Weights of a small GPT-style language model, trained from scratch on English Wikipedia: untied embeddings.
Each number is 128 + 24 x the weight over its row's rms, rounded and kept within 0 to 255. Layers, rows and columns count from 0. The size above them is the row's rms in percent of the matrix's.

# layer 5 MLP up, 448x160, rms 0.104, rows 147-160, columns 80-159
size [102 108  95 100 101 101 101  99  96  98  95 112 103 101]
[[135 109 147 147 170  93 139 151 120 164  87 138 154 120 107  99 149 133 169 156 145 164 133 183 138 116 103 142 178 112  91  91 131 144 107 170 106 157 143 148 102 157 143  92 176  86 144 138 121 126 115 136  93 119 159 125 129 115 115 144 127 128  78 119 129 102 137 138 127 128 141 131  99 112 157 119 127 160 165  95]
 [129 148 137 101 122 119 118 142 114 126 120 172  67  99 106 119 117 150 123  94 111 140 102 133 103 147 108 102 106 108 126 123 192 139 139 155 105 125 137 126  86 115 128  89 136 125 125  81 109 141 103 121 141 104 108 151 114 103 162 124  98 132  89 101 151 139 144 138 125  88 133 150 141 137 145 142 142 144 162 116]
 [130 143 140 125 143  91 147 101 115 132 125 130  99 160 146 117 108 123  97 151 139 105 159 138 109 142 136  91 127 106 146 128 123 113 127 140 138 130 118 156  79 144 122 166 111  93 139 116 121 108 127 136 140 179 147  65 144  84 136 146 127 117 117 125 127 163  72  95  66  76 115 151  98  90 125  93  73 157 149 178]
 [ 85 140 128 116 121 124 129 143 116  91 148 105 109 127 108 127 211 126 138 130 125 151 172 133 182 159 119 135 142 120 123 100 126 122 159 136 140 140  89  90  94 111 126 114 158 157 122 156 139  76 126 131 104 127 169  88 179 161 120 130 159 139 145 124 119 103 118 139 139 126 123 135 159 122  96 126 140 133 104 133]
 [121 131 136  85 165 151 108 147 119 130 103 134 130  86 149 139 158 114 166 142 134 117 121 137 123 123 124 120 117 163 106 106 138 122 106 129  76 177 158  93 110  94 150 114 137 109 140 146  78 129 122  87  88 168 170 151 124 154 128 149  76 118 124 134 146  55 145 144 160  99 129 151 129 156 111 105 104 127 156 124]
 [108 107 130 116 129 110 144 103 100 165 152 125 136 112 103 118 170 153 160 135 126 140 141 132 125  91 121 137 123  98 114 107 113 109 121 147  54 113 148 164 125 139  89 118 132 163  91 135  99 136 158  98  70 132 126 124  97 105 103 151 133 140  75 136 116 140 133 137 169  92 124 135 153 156 161 118 129  83 115 186]
 [ 93 132 134 127 121  85  93 157  96 150 163 106 135 113 118 109 113 102  85 109 110  86 128  85 124 164 117 100 121 164 119 100 139 141  91 126  98 128 161 161 173 116 170 129 151 122 146 100 130 154 169 158 124 120 135 147 126 107 132 103 195 131 151 139 172 127 140 132  90 125 149 124 135 142 114 161 119 106 139 113]
 [128 111 113 107 137 145 128 175 111 140 135 133 108 180 140 153 125 116 141 142  96 163 147  95 135 136 152 104 126  94 155 111 148 123  77 134 116 129  80 105 168 141 153  92 132 116 139 124 150 128 112 141 125 130 128  98 114 166  93 135 118 111 110 123  82 121 123 103 128 128 118 141 144 161 152 107 118 114 143 116]
 [154 185 158 127 116 118 139 139 141 137 109 141  92 104 150 106 120 130 133 115 147 131 137 121 153 161 117  91 157 145 108 130 112 162 107 103 121 111 136 143 140 130 130 124 145 103 155 133 100 146 146 117 124 147 101 109 153 115 113 101 152 123 142 183 148 105 110 102 128  96 120 172 124 109 182 140 127 153 135 120]
 [133 140 131 170 181 147 127 136 152 167 127 112  98 111 125  68 157 103 127 136 107 139 125  96  80 144 110  77 145 137 129 131 143 146 130 168 154 115  93 129 190 151 102  98 146 132 116  99 131 136  99 103 124 143 100 129 142 146 127 131 147 143  87 129  93 145 144 122 154 141 141 113 132 141 162 106 109 172 169  79]
 [134 115 103 128 147 134 106 106 126 120 126 127 162 125 116 111  88 148 131  90 117 131 133  74 117 148 128 124 114 167 137 134 131 117  96 175 169 119 129 143 111 121 174 113 128  94 113 135 151 125 152  86  90 142 141 111 121 167 108 140 111 128 137 148 130 142 136 121 105  70 148 114  95 119 142 154 106 103 126 137]
 [140 143 128 179 137 143 144  82 151 105 122 107 113 135 148 125 119 126 143 137 114  97 164 147 141 123  88 122 138 127 118 138 139 119 129 128 165 180 118 125 120 144 129 173 111 215 134 154 100 156 134 129 131 114  92  88 122 116 103 107 198 109 155 143 116 175 169 130 111 116 131  99  74 169 108  93 129  89  93  91]
 [111 119 113 172 130 161  84 110 117 125 158 134 139 125 104 180 131 100 165 156 149 110 141 121 123 153 128 152 124 112 120 114 140 147  73 116 151 129 121 111 119  79 120 155 151 158  77 103  88 166 127 137 134 122  84 161 103 125 127 120 117 114 142 121 123 119 115 117 132 162 145 108 106 183 100 162 134 119 131 123]
 [143 144 137 136 136 152 109 130 105 109 143 129 146 162 150 107 118 144 150  95 145  65 133 106 170 118 135 114 133 125 155 156 134 108 118 113 146  99 161 139 141 139 131 164 108 115  85  85 123 123 127 120 172 180 106 144 148  95 138 145 147 135 115 130 147 110 113 150 113 103 136 130  95 133  96 156 129 115  76 100]]
# layer 5 MLP down (transposed), 448x160, rms 0.0949, rows 147-159, columns 80-159
size [100 100  98  99 103 103 101  99  97 100  90 110 102]
[[115 111  82 142 183 127 157 105 160 127  78 120 104  83 143 143  61 118 159 108 178 101 109 131  90 108  99 149 156 119  94 126 130 117 126 131 128 154 120 116 130  92 162  72 159 103 133 157  76 140 112 116 121 136 123 145 112 132 155 117 145  81 141 110 117 130 155 144 172  91 147 110 167 129 119 137 117  99 146 154]
 [173 101 141 151 130 123 169  89  98 139 133  83 136 120 143 107 170 109 107 125 116 129  89 148 108 136 123 142 118 108 128 133  81 136 162 118  93 110  75 110  87 122 105 116 138 137 133 110 122 117 158 170 127 139 131  87 134 105 147 131 146 156 139 130 116 136 139 116 137 108 125 125 107 129 103 119 124  90 176 138]
 [121 103 199 125 121 106 127 132 111 168 114 118 143 115 121 148 162 116 144 149 143 128  99 149 102  84 115 147 168 135 183 111 128 115 122 170 125 126 129 105 125  95 120 112  97 130 132  95 135 136  99 121 129 116  98 144 133 132 131 118 154 121 149 129 143 150  67 138  84 135 119 138 122 128  99 110 146  88  67  85]
 [132 128 114 141  95 127 140 120 122 105  97 146 150  92 105 121 107  68 133 127 152 144 145 125 126 148 128 133 138 111 134 142 136 129 101 143 141 117 130 174 140 100 106  61 118 131 154 110 134 145 142 158 113 118 118 156 129 112 120 121  94 196  96 145 129 125 142 152 122  71 157  87 182 157 146 141 126  83 123 121]
 [124 125 129  78 109  88 139 146 125 117 168 121 144 119 126 108 158 146 130 117 147 124 152 122 150 117 117 159 106 116  90 115 152  97 109  72  71 136 142  97 140 113 115 167 146 133 131 147 149 116 123 152 142 117  96 126 124 167 107 153 176 100 117 168 110  97 168 112 102 150 132 158 131 130 101 104 133  94 136 106]
 [127 135 117 139 107 122  77 111 150 130 119 113 119 143 176 133 129 125  96 140  86 161 142 122 142  97 157 116 159 141 134 125  99  54  92 143 100 140 137 124 156 130 122 157  96 143  69 133 101 148  97 128  87 124 175 113 145 126 183 132 126  83  96 123 105 136 114 125 121  92 162  97 130 182 107  95  90 167 130 127]
 [ 78 108 165 101 151 149 128 147  91 142 159 114 126 140 134 136 105 117 152 142  82 135 105 142 127 154 102 156 134 141 116 152 142 146 138 124 132 126  84 148  85 122 115 113 124 138 131 139 113 105 136 115 129 123 105  82 137 137 129 105 143 145 128 139 145 160 131 172 103 157 147 142  85 142 112 159 142 100 137 155]
 [ 90  68 174 164 131 156 108 120 140 123 169 109 145 136 162 100 117 115  93 145 113  90 114 140 106 121  96 123 126 105 110 120 125 123 153 136 130 114 170 157 143 126 119 118  99 131 159 108 121 161 122  97 131 156 153  90 131 142  89 137 147 106 120 147 150 125 102  98 104 114 123 110 130  94 146 126 129 102 117 108]
 [127 133 129  99 129 117 116 139 156 116 146 130 142 118 117  56 122 110 134 144 137  96 132 136  87 139 135 125 124 148  85 145 115 155 131  82 127 127 122 113 111 148  93 140 123 154 165 139 164 114 153 150 132 133 143 127  83 103 136 141 125 146 143 135 148 138 107 113 151  85 114 121 144  80 146 128 124 136 110 158]
 [130 116 138 164 149 136 128 143 153 138 152 122 136 145 130 117 114 168 119  77 108 121 157  88 139 151 135 122 110 121 124 117 158  90  83 136 103 161 135  94 109 109 131 164 159 118  99 157 136 128 156  99 133  94  93 123 180 160 121 114 159 134 102 130 145  95 104  99  55 140 140 184 114 138 113 136 107 124 124 166]
 [ 78 133 162 144 164  76 149  97 106 126  92 130 105 106 127 127 107 148 189 112 137  94 130 118 120 116 116 110 130 105 131 130 152 161  92 127 139 127 104 138 156 125  98 157 112 112  81 142 148 118 121 151 167 158 143 148 117 137 168 145  92 132 188 158 111 163 118 151 107 126  98 164 122 109 100 163 140 131 169  87]
 [115 147 135 168 114 140 177  97 130 139 128 117 160 114 123 133 135 143  99 105  85 145 122 104 112 130 123 124 160 121 138 178 110 159 118 141 119 167 121 116 130 150 118 109 112 131 156 125 139 144 112 130 109 139 101 148 120 101 124 136 124 154 109 113 136 177 139 150 117 104 124  82  90 118  71 139 139 132 105 118]
 [124 143 124 145 156 112  85 134 123 140 123 145 114 100 156 157 136 128 106 109 102  70 124  97 124 120 106 136  88  82 113 129 139 137 157 149  90 159 124 156 123 134 104 123 130 129 124 120  80 164 139 100 115 125 149 152 133 130  94 111 173 146 130 127 106 130 172  71 154 133 123 115 150 126 146  88 128 136 104 182]]
# layer 5 MLP gate, 448x160, rms 0.107, rows 148-160, columns 80-159
size [105  96 103 104 106 102  95  98 102  98 112 105 107]
[[111 184 131 150 142  79 145 146 104 121 137 147 122 142 129 125 139 135 132  79 191 106 129 106 138 134  90 132 114 133 119 171 176 121 121 132 148  95 120 124  88 158 115 141 131  95 113 149 145 134 135  98 118 115 108 152 130 142  85 126 151 143  83  96 120 105 109 145 129 115  99 150 150 104 135 146 131 136 142 141]
 [175 110 176 118 107 109 116 101 124 148 155 160 120 132 125 152 123 104 152 121 131 128 131 114  79 111 128 146  64 101 114 143 124  95 107 138 114 162 116 142  75 152 133  97 126 120 117 130 132 150 129 142 194 109 122 127 156 136 126 106 168 128 151 127 182 164 104 109 185 126 120 108 118 147 176 109 134 166 143 164]
 [130 133 137 141  78 103 110 104 114 132 157 130 128 155 128 133 100 109 123 136 133 156 110 164 126 160 125 155 103 138  90 179 131 127 108 115  79 144 159 125 119 156 102  74 134 140 118  68 179 150 145 143 147 142 157 117 132 127  83 133  59 139  63 123 127 152 117 121 135 131 131 138 130 131 131 126 118 147 173 132]
 [105 108 138 128 117  84 119 149 144 147  85 185 123 122 106  89 109 145 161 121 129 141 132 147  67 130 127 146 123 156  93 132 135 141 112 131 130 130 111 161 133 190  83 148 137 160 109 179 100 138 113 103 130 143  97  81  99 115 155 125 126 118 130 145 132 164 120  96 157 156 131 127 167 119  95  92 120 102 121 124]
 [121 105 109 172  85 126  80 114 114 123 142 143 138 147 129 136  87 134 141 148 154 180 145 120 105 138 106 134 121 107 135 108 158 132 139 176 110  94 162 129  90  98 141  94  94 143 138 117 101 105 141 110 143  99  94 152 132 100 126 140 131 106 113 143 156 133 156 171 151 171  76 112 153 149 153 117 101  97 144 103]
 [106 139 121  90 163 107 126 104 122 130 154 119 100 129 158 131 103 139 103 114 168 142 151 135 118 150 109 125 131 147 115 149 164 133  87 109 131 139 135 100 142  56 112 116 139 108 102 130 156 143 161 152 127 113 106 139 127 150 129 134 156 140 191 159  97  95 127 139 117 125 158 182 138 129 115  89 133 128 121  96]
 [133 159 102 188 152 124 132 131 134  98 126 101 112 141 125 117 131 119 163 140 129 138 118 183 118 148 124 124 114 142  99 139 137 112 139 151  91 147 154 124 129 144 142 126 147 129 154 191  85 131 113 123  87 181 128 131 165  88 142 111  83 107 168 137 135 101 150 118 127  99  94 112 153 112 140 105 127 104 131 161]
 [123 136 135 141 153 105 129 180 105  85 128  97 107 137 123 120  93 127 145 135 100 125 132 129 109 153 142 140 134 161 128  91 118 113 130 132 198 126 107 105 185 129 105 131 113 149  97 139 145 144 139 127 153 130 116 129 175 127 126  88 121 159 149 136 127 112 120 146 129 159  96 145 157 110 117 102 121 117 142 126]
 [126 181 189 167 123  95 124 125 120 147 111 112 159 144 144 132 129 144 184 137 162 180 140 107 138 145 142 114 123 141 168 136 116 118 132 166 137  85 137 130 106 131 140 109 161 141 129 105 109 103 141 126 103 118  97  87 126 137 153 152 123 125 130 106 179  96 138 141 128  85 121 117 126 133 160  75 135 152 145 135]
 [ 99 134 139 134 139 110 183 123 122 109 132 125 143 133 111 118 143 106 154 107 122 143 156  97 145 192 165 137 148 131 134 116 182 132 156 164 165 142 153 110  79 126 131 150 156 167 103 103  84 167 129 111 139 169  63 107 104 155 105 137 147 122 151 108 168 126 116 122 130 164 156 158 113 140 103  92 117 118 131 129]
 [149 132 153 158 127  85 139 155 129 140 127 111 151 139 134 134 133 108 118 153 148 123 123 114 157 105 144 105 107 120  86 126 113 117 123  93 119 113 152 159 108 159  91 144 182 152 119  95 102  95 135 114 131 156 113 123 158 143 134 145 170 102 136  93 151 172 144 105 150 148 127 129  81 152 106  74 129  75 113 118]
 [114 139 142 124  99 149 107 115 132 143 106 164  98 127 155 124 127 131 128 139 129 117 105 178 113 138 115 129 146 128 156 172 136 125  83 125 117  74 125 105 128 108  76  97 148  94  80 101 100  98 151 123 131 167 114 135 136 123 171 107 119 135 139 163 127 161  82 113 147 145 105 136 152 132 152 121 136 105 131 131]
 [ 80  84  89 189 106 104 133 117 151 121 115 135 131 133 129 122  96 124 122 110 173 116 130  95 132 130 105 172  91 106 137 149 130 144 116 141 108 112 171 145 105 108 103  87 129 141 141 140 137 191 118 100 134 129 126 114 138 146 106  91  98  97 101 144 125 140 107 174 133 140 127 121 175 100 153 127 177 110 145 154]]